Part of a small language model's weights: 7.61M parameters, a variant of SOAP for these matrices.
Each number is 200 + 20 x the weight over its row's rms, rounded and kept within 0 to 999. Layers, rows and columns count from 0. The size before them is the row's rms in percent of the matrix's.

# layer 6 attention query, 384x256, rms 0.0333, rows 324-349, columns 128-255
091,211,200,234,203,180,179,190,180,226,239,214,197,189,188,208,218,188,198,167,180,190,178,226,195,202,210,188,197,172,214,192,214,175,225,217,204,186,200,199,175,239,213,198,212,215,233,220,199,201,194,251,200,220,223,204,228,218,192,246,152,170,193,225,229,190,214,189,190,186,218,180,188,222,207,185,209,218,226,205,193,241,237,186,212,195,167,215,219,184,229,189,177,211,217,208,179,226,190,146,218,212,214,229,174,169,209,193,190,219,187,212,166,181,203,197,215,190,187,196,195,185,176,196,194,212,168,240,152
108,208,215,172,205,192,223,187,197,163,183,226,237,199,234,180,233,240,209,171,171,235,218,190,220,217,201,175,185,205,184,180,210,206,191,199,221,160,221,225,162,174,199,209,201,204,188,193,223,224,186,237,234,188,190,186,168,167,211,222,181,188,202,190,185,175,188,203,193,222,204,192,172,183,195,214,198,202,218,206,211,215,226,213,186,194,206,178,214,216,184,219,201,255,257,225,192,209,211,203,170,206,208,213,171,217,215,171,182,223,249,177,199,200,225,209,167,190,206,200,197,225,166,180,179,200,216,182,201
102,212,226,242,202,177,215,203,202,198,213,166,208,177,219,186,201,162,204,165,212,199,195,244,190,195,159,208,207,211,203,166,235,207,194,191,206,184,207,191,197,210,226,201,223,235,227,153,215,210,215,201,183,222,153,204,197,189,181,209,193,201,170,193,213,158,250,208,164,212,228,195,188,224,229,216,196,195,225,182,234,219,189,234,221,210,230,223,195,193,206,207,176,196,170,189,170,194,197,206,196,205,254,216,181,202,179,211,166,165,187,191,191,216,192,199,205,226,225,203,198,185,202,245,227,179,196,166,192
100,195,190,237,173,199,195,183,193,178,201,172,216,192,215,225,184,173,213,213,156,241,227,173,202,179,197,203,201,195,201,178,174,184,157,240,215,187,224,211,193,240,217,209,200,200,188,220,207,174,209,213,188,155,205,206,188,191,240,206,176,192,200,175,172,237,213,204,204,193,231,184,174,218,191,217,212,188,204,203,225,220,210,165,241,225,191,196,191,215,225,167,207,186,231,241,219,203,179,221,225,203,223,206,230,196,199,180,209,185,152,184,179,205,199,245,191,205,173,180,188,179,230,208,202,197,219,188,187
089,214,193,208,218,213,197,203,173,192,199,223,187,260,190,179,193,211,226,225,204,199,187,174,197,170,221,210,209,209,182,210,217,210,210,195,155,245,202,200,199,179,190,192,190,222,188,190,196,220,232,231,169,209,189,174,174,222,186,215,227,200,223,201,167,200,173,189,200,186,166,182,193,217,199,219,210,188,187,165,189,185,184,193,207,192,204,198,179,179,224,204,235,184,203,196,215,200,200,228,168,183,200,222,190,216,194,194,212,161,183,200,226,208,206,210,197,201,181,222,245,234,218,225,207,186,211,220,219
100,194,188,194,198,198,188,187,201,199,211,188,228,222,194,195,198,216,191,171,192,192,205,191,189,198,176,195,229,211,202,223,162,199,206,229,180,239,215,215,193,236,150,179,181,206,210,214,207,201,225,203,226,195,188,178,220,188,225,222,213,219,177,211,207,178,235,182,151,163,192,223,237,191,211,217,205,190,174,231,217,187,230,176,219,197,183,180,198,199,196,188,227,199,210,188,196,195,206,227,193,204,224,187,196,233,216,182,217,201,236,218,200,205,230,192,229,183,213,192,213,176,204,202,162,230,196,219,187
099,210,222,193,177,177,251,181,215,195,162,181,211,186,235,206,219,193,196,168,220,187,186,192,194,208,184,180,219,210,188,166,195,240,237,208,192,204,217,162,178,196,208,175,194,207,186,211,216,199,215,221,217,182,187,184,223,178,229,186,196,182,204,165,197,191,190,183,215,195,222,194,220,224,198,227,200,214,207,200,195,179,202,214,220,164,186,164,191,185,174,180,217,180,209,190,229,188,199,189,176,224,200,171,196,214,208,186,233,215,181,185,227,189,210,198,217,220,187,178,206,240,175,216,214,207,229,244,188
104,213,229,204,224,210,218,184,225,172,224,206,202,189,199,185,197,199,232,192,201,179,240,198,187,161,213,202,187,177,222,186,173,220,206,207,231,204,209,207,191,244,196,211,220,211,178,209,211,223,236,244,175,207,189,212,142,201,221,169,190,205,182,183,179,179,190,182,203,213,192,191,215,206,241,195,210,201,194,199,203,191,155,212,178,195,180,210,204,199,185,184,194,234,210,209,166,199,198,189,189,206,184,201,178,216,186,210,190,186,233,166,192,205,220,217,215,182,207,194,170,193,229,193,191,201,210,179,199
091,189,220,219,189,198,207,188,186,158,225,204,226,213,211,202,206,173,220,196,185,185,197,203,190,201,209,214,207,197,208,204,233,184,194,189,227,219,202,251,203,237,214,171,219,196,186,212,213,193,203,168,226,195,178,191,185,203,182,200,190,226,227,172,205,197,204,198,246,223,208,180,194,198,213,251,179,181,219,184,209,198,201,228,207,189,224,192,197,202,216,192,149,198,202,231,201,198,165,200,177,214,218,204,195,223,196,199,206,230,191,199,178,174,177,199,158,193,186,182,193,154,191,199,205,181,217,206,172
095,224,212,227,226,177,203,190,155,200,206,196,181,212,227,207,186,201,188,206,205,197,240,229,194,180,198,182,223,189,186,210,174,229,202,169,174,197,186,222,190,183,224,232,185,214,205,208,201,207,190,196,207,185,164,198,214,192,204,225,210,166,183,180,201,197,205,160,195,204,221,232,207,154,198,240,213,219,212,221,216,245,207,207,222,200,217,214,199,214,206,221,198,154,216,224,185,180,187,212,209,190,189,147,181,225,201,176,192,150,189,177,211,212,204,203,196,191,192,212,233,211,205,195,203,177,229,225,177
098,194,177,213,179,192,211,194,206,217,185,179,168,224,207,162,193,206,196,220,177,181,209,179,188,229,175,207,175,225,219,223,191,206,233,227,173,199,196,155,178,192,183,203,170,211,226,208,203,188,193,201,234,221,170,214,173,202,215,191,165,201,213,225,175,215,159,178,197,185,215,197,201,204,204,200,213,171,177,195,202,227,227,164,209,188,193,187,175,189,185,190,180,228,193,194,178,238,219,225,228,210,213,202,231,196,189,180,165,235,206,208,196,193,224,172,244,180,198,213,244,203,212,219,209,181,214,213,144
097,182,204,199,178,186,185,219,189,229,182,201,214,177,174,208,185,201,209,223,189,183,200,190,191,214,183,166,203,232,209,223,244,196,219,219,196,203,194,137,234,199,187,214,243,211,196,150,224,210,194,166,195,271,156,202,202,221,179,206,156,203,223,206,206,213,211,210,222,189,208,198,173,215,180,168,176,209,184,191,191,197,218,180,185,209,181,178,184,198,193,186,209,232,223,211,207,188,222,210,195,193,196,214,246,217,199,198,171,239,205,236,179,193,214,204,194,182,221,183,179,202,231,176,225,183,211,235,185
095,162,192,232,182,174,206,227,181,189,191,220,166,198,177,221,210,208,221,153,206,180,193,174,237,179,211,176,201,212,191,214,169,170,213,220,189,222,202,178,192,202,180,207,183,200,215,228,217,232,245,203,210,222,221,190,217,203,223,200,248,210,192,216,202,179,208,197,183,201,227,205,188,210,177,204,180,202,166,163,207,198,197,204,168,208,192,223,224,200,189,191,199,205,212,179,200,223,165,209,208,213,187,197,181,205,207,197,204,198,199,228,236,206,198,216,184,234,211,222,172,203,213,188,197,174,220,211,208
101,178,162,212,223,167,205,200,218,225,224,182,213,170,192,236,170,202,220,213,209,189,214,231,218,213,206,200,191,196,217,181,184,188,178,174,231,183,216,197,209,198,217,223,245,197,226,159,180,205,218,217,198,180,207,211,229,231,180,204,193,217,200,194,195,221,247,146,187,226,198,207,230,207,185,205,217,212,225,247,214,219,191,197,205,188,201,216,202,199,202,198,200,228,194,185,168,206,210,213,247,214,170,198,190,173,199,169,167,225,184,194,167,203,199,191,231,189,205,186,216,190,212,226,203,197,195,179,204
108,174,194,187,201,194,232,202,193,214,196,209,193,231,199,203,186,213,211,223,181,198,183,191,168,181,204,252,188,222,221,195,242,178,237,179,199,188,207,180,189,196,237,171,182,213,242,167,218,215,206,200,188,209,227,219,188,176,196,168,216,210,248,208,176,229,168,190,191,184,177,210,221,209,203,183,190,224,195,225,215,188,185,166,169,222,216,209,235,208,212,205,199,200,174,208,215,213,177,224,171,181,224,195,212,183,181,230,181,222,219,211,187,198,206,223,182,205,221,212,235,230,240,192,190,190,172,234,227
106,214,212,203,201,221,197,225,206,187,212,208,216,218,190,186,198,178,193,190,194,193,218,198,187,232,182,197,180,214,189,186,177,190,191,185,191,195,212,190,230,173,191,212,174,171,205,190,153,207,198,192,182,204,209,207,179,212,160,200,208,208,194,156,218,211,159,212,197,172,216,226,220,221,236,199,192,196,216,193,222,207,190,226,212,150,195,211,186,227,182,189,196,195,190,201,199,208,174,187,188,197,188,165,164,214,193,190,208,231,207,210,194,184,183,183,188,226,204,216,215,202,222,228,203,181,209,228,202
103,176,229,167,154,232,173,207,191,158,195,218,184,180,210,251,207,190,176,186,194,221,205,187,211,184,209,227,175,170,168,205,226,176,217,214,215,206,174,238,172,215,197,225,215,212,211,194,236,199,180,188,200,186,210,199,182,200,211,236,192,214,179,199,189,197,206,230,183,156,199,191,201,221,191,187,214,184,171,225,204,196,242,188,178,185,236,183,195,213,224,242,213,211,236,197,202,192,213,170,199,202,208,214,213,204,211,187,184,193,162,218,190,247,219,190,209,186,215,218,199,196,191,185,198,158,203,189,236
098,198,228,235,202,208,211,196,224,180,179,179,235,200,183,212,203,219,203,198,208,177,195,161,199,200,175,205,201,192,208,224,210,211,176,160,195,226,215,186,196,221,202,195,191,181,176,205,209,225,197,188,212,219,201,198,238,182,190,230,206,188,229,183,194,237,203,200,176,165,202,171,205,202,239,184,209,182,168,250,219,203,235,186,185,189,202,198,223,209,212,176,191,179,162,213,197,205,214,212,161,230,189,197,168,207,219,196,195,169,219,184,238,175,179,213,208,206,189,236,197,185,181,199,163,227,197,207,184
102,218,227,173,215,212,207,193,211,217,207,162,206,203,210,192,215,229,189,253,189,165,203,188,201,187,206,220,167,165,220,226,191,184,185,251,193,164,188,188,153,203,155,234,182,162,219,189,223,219,222,191,176,215,187,180,180,208,240,212,214,169,205,170,203,196,229,205,192,198,172,230,190,193,220,187,195,188,186,218,205,198,219,203,188,216,176,191,161,177,215,178,205,209,179,170,199,178,231,201,214,229,251,197,210,204,178,206,205,214,183,186,203,187,184,214,186,192,197,199,198,200,217,191,202,225,198,206,217
105,219,205,171,202,170,201,183,220,229,218,183,194,176,207,180,159,216,168,210,222,210,197,171,210,217,177,212,196,183,228,201,212,221,227,197,194,201,202,188,201,184,185,187,192,210,217,248,173,200,206,158,190,209,218,191,194,196,179,216,168,175,193,184,231,186,220,224,230,193,230,202,221,210,188,167,197,225,223,191,220,213,218,224,176,166,204,196,199,183,210,193,181,227,216,242,188,202,197,187,186,207,194,180,182,189,191,202,243,183,202,225,197,206,193,252,208,167,194,225,197,236,193,175,198,190,227,210,218
088,182,208,183,171,187,215,204,207,171,167,175,193,224,199,229,192,193,192,237,190,239,205,183,180,197,197,157,184,235,164,186,155,215,187,188,173,257,172,169,170,205,196,199,207,162,191,208,171,236,218,219,184,201,182,192,185,174,172,197,181,223,152,186,215,209,207,232,167,197,184,192,180,219,174,207,206,191,200,188,187,182,209,200,212,191,207,171,189,223,194,209,207,182,219,215,224,176,240,210,205,193,194,224,198,198,184,203,166,192,207,215,218,182,208,210,176,195,228,173,219,173,212,201,193,188,196,200,201
102,229,191,202,217,199,184,228,233,213,199,217,174,205,185,215,195,243,193,223,223,205,228,140,205,222,214,209,210,207,160,252,191,180,200,190,204,212,177,184,163,205,214,235,197,166,256,205,216,192,207,205,246,204,197,187,157,208,222,187,185,208,224,208,229,216,204,221,201,183,219,257,217,224,193,208,199,199,201,172,227,183,244,200,196,177,206,202,190,202,163,204,221,247,209,179,206,238,224,211,190,214,210,246,215,202,206,208,170,183,229,200,206,198,183,189,184,174,216,195,199,162,235,200,163,214,199,241,217
090,203,218,217,195,200,176,206,189,232,187,209,187,178,206,199,215,226,188,189,198,181,187,216,219,225,230,189,185,191,148,232,207,212,233,226,220,170,202,217,211,217,192,220,243,186,196,232,215,181,165,213,170,200,181,211,199,188,205,191,206,194,180,187,258,178,225,168,209,210,205,227,198,159,245,201,219,222,208,201,160,234,220,219,231,196,172,196,189,182,167,179,151,207,233,221,197,214,198,178,220,216,226,201,168,203,188,209,182,194,203,200,165,212,184,186,213,209,199,211,185,187,184,203,213,232,224,167,202
086,181,218,185,204,187,206,220,191,181,179,187,224,195,190,170,216,213,230,186,216,210,201,212,203,193,169,206,197,220,180,205,216,199,204,204,210,209,208,227,203,163,182,202,213,170,192,213,198,177,226,194,214,182,168,208,177,193,202,160,251,227,199,220,215,211,153,160,219,220,203,225,205,171,178,217,213,202,165,211,190,188,199,216,192,210,198,181,196,158,194,166,211,183,220,226,213,210,176,230,219,188,205,153,231,161,216,208,209,225,187,173,190,179,229,199,161,199,216,192,179,198,182,202,205,166,237,215,187
093,215,194,159,190,197,188,205,203,189,179,179,199,230,241,160,216,207,194,206,219,199,147,181,204,218,203,198,200,235,177,200,210,209,195,223,205,202,207,205,179,209,150,176,224,215,183,164,196,209,207,208,187,178,210,212,188,183,214,171,233,229,190,182,181,170,204,194,204,195,170,197,208,230,185,227,194,207,190,213,165,200,184,175,219,179,222,196,185,222,208,220,210,219,187,228,198,194,218,219,198,178,192,209,244,219,215,215,192,201,205,202,173,203,203,185,207,195,200,188,230,211,197,200,215,199,237,184,197
109,223,185,217,198,186,218,191,197,191,171,226,211,202,218,233,169,210,183,188,208,208,224,206,189,230,176,187,204,172,186,195,217,204,184,239,168,204,256,224,193,207,185,201,169,188,166,204,237,192,174,206,241,199,202,199,173,197,206,191,197,246,211,209,181,200,216,212,177,174,226,193,213,193,189,212,205,197,187,204,199,182,183,201,185,211,150,173,189,172,187,221,205,201,197,227,215,154,211,220,199,193,234,223,221,234,203,202,178,186,154,178,221,239,214,190,233,244,179,221,175,213,193,213,206,180,188,205,231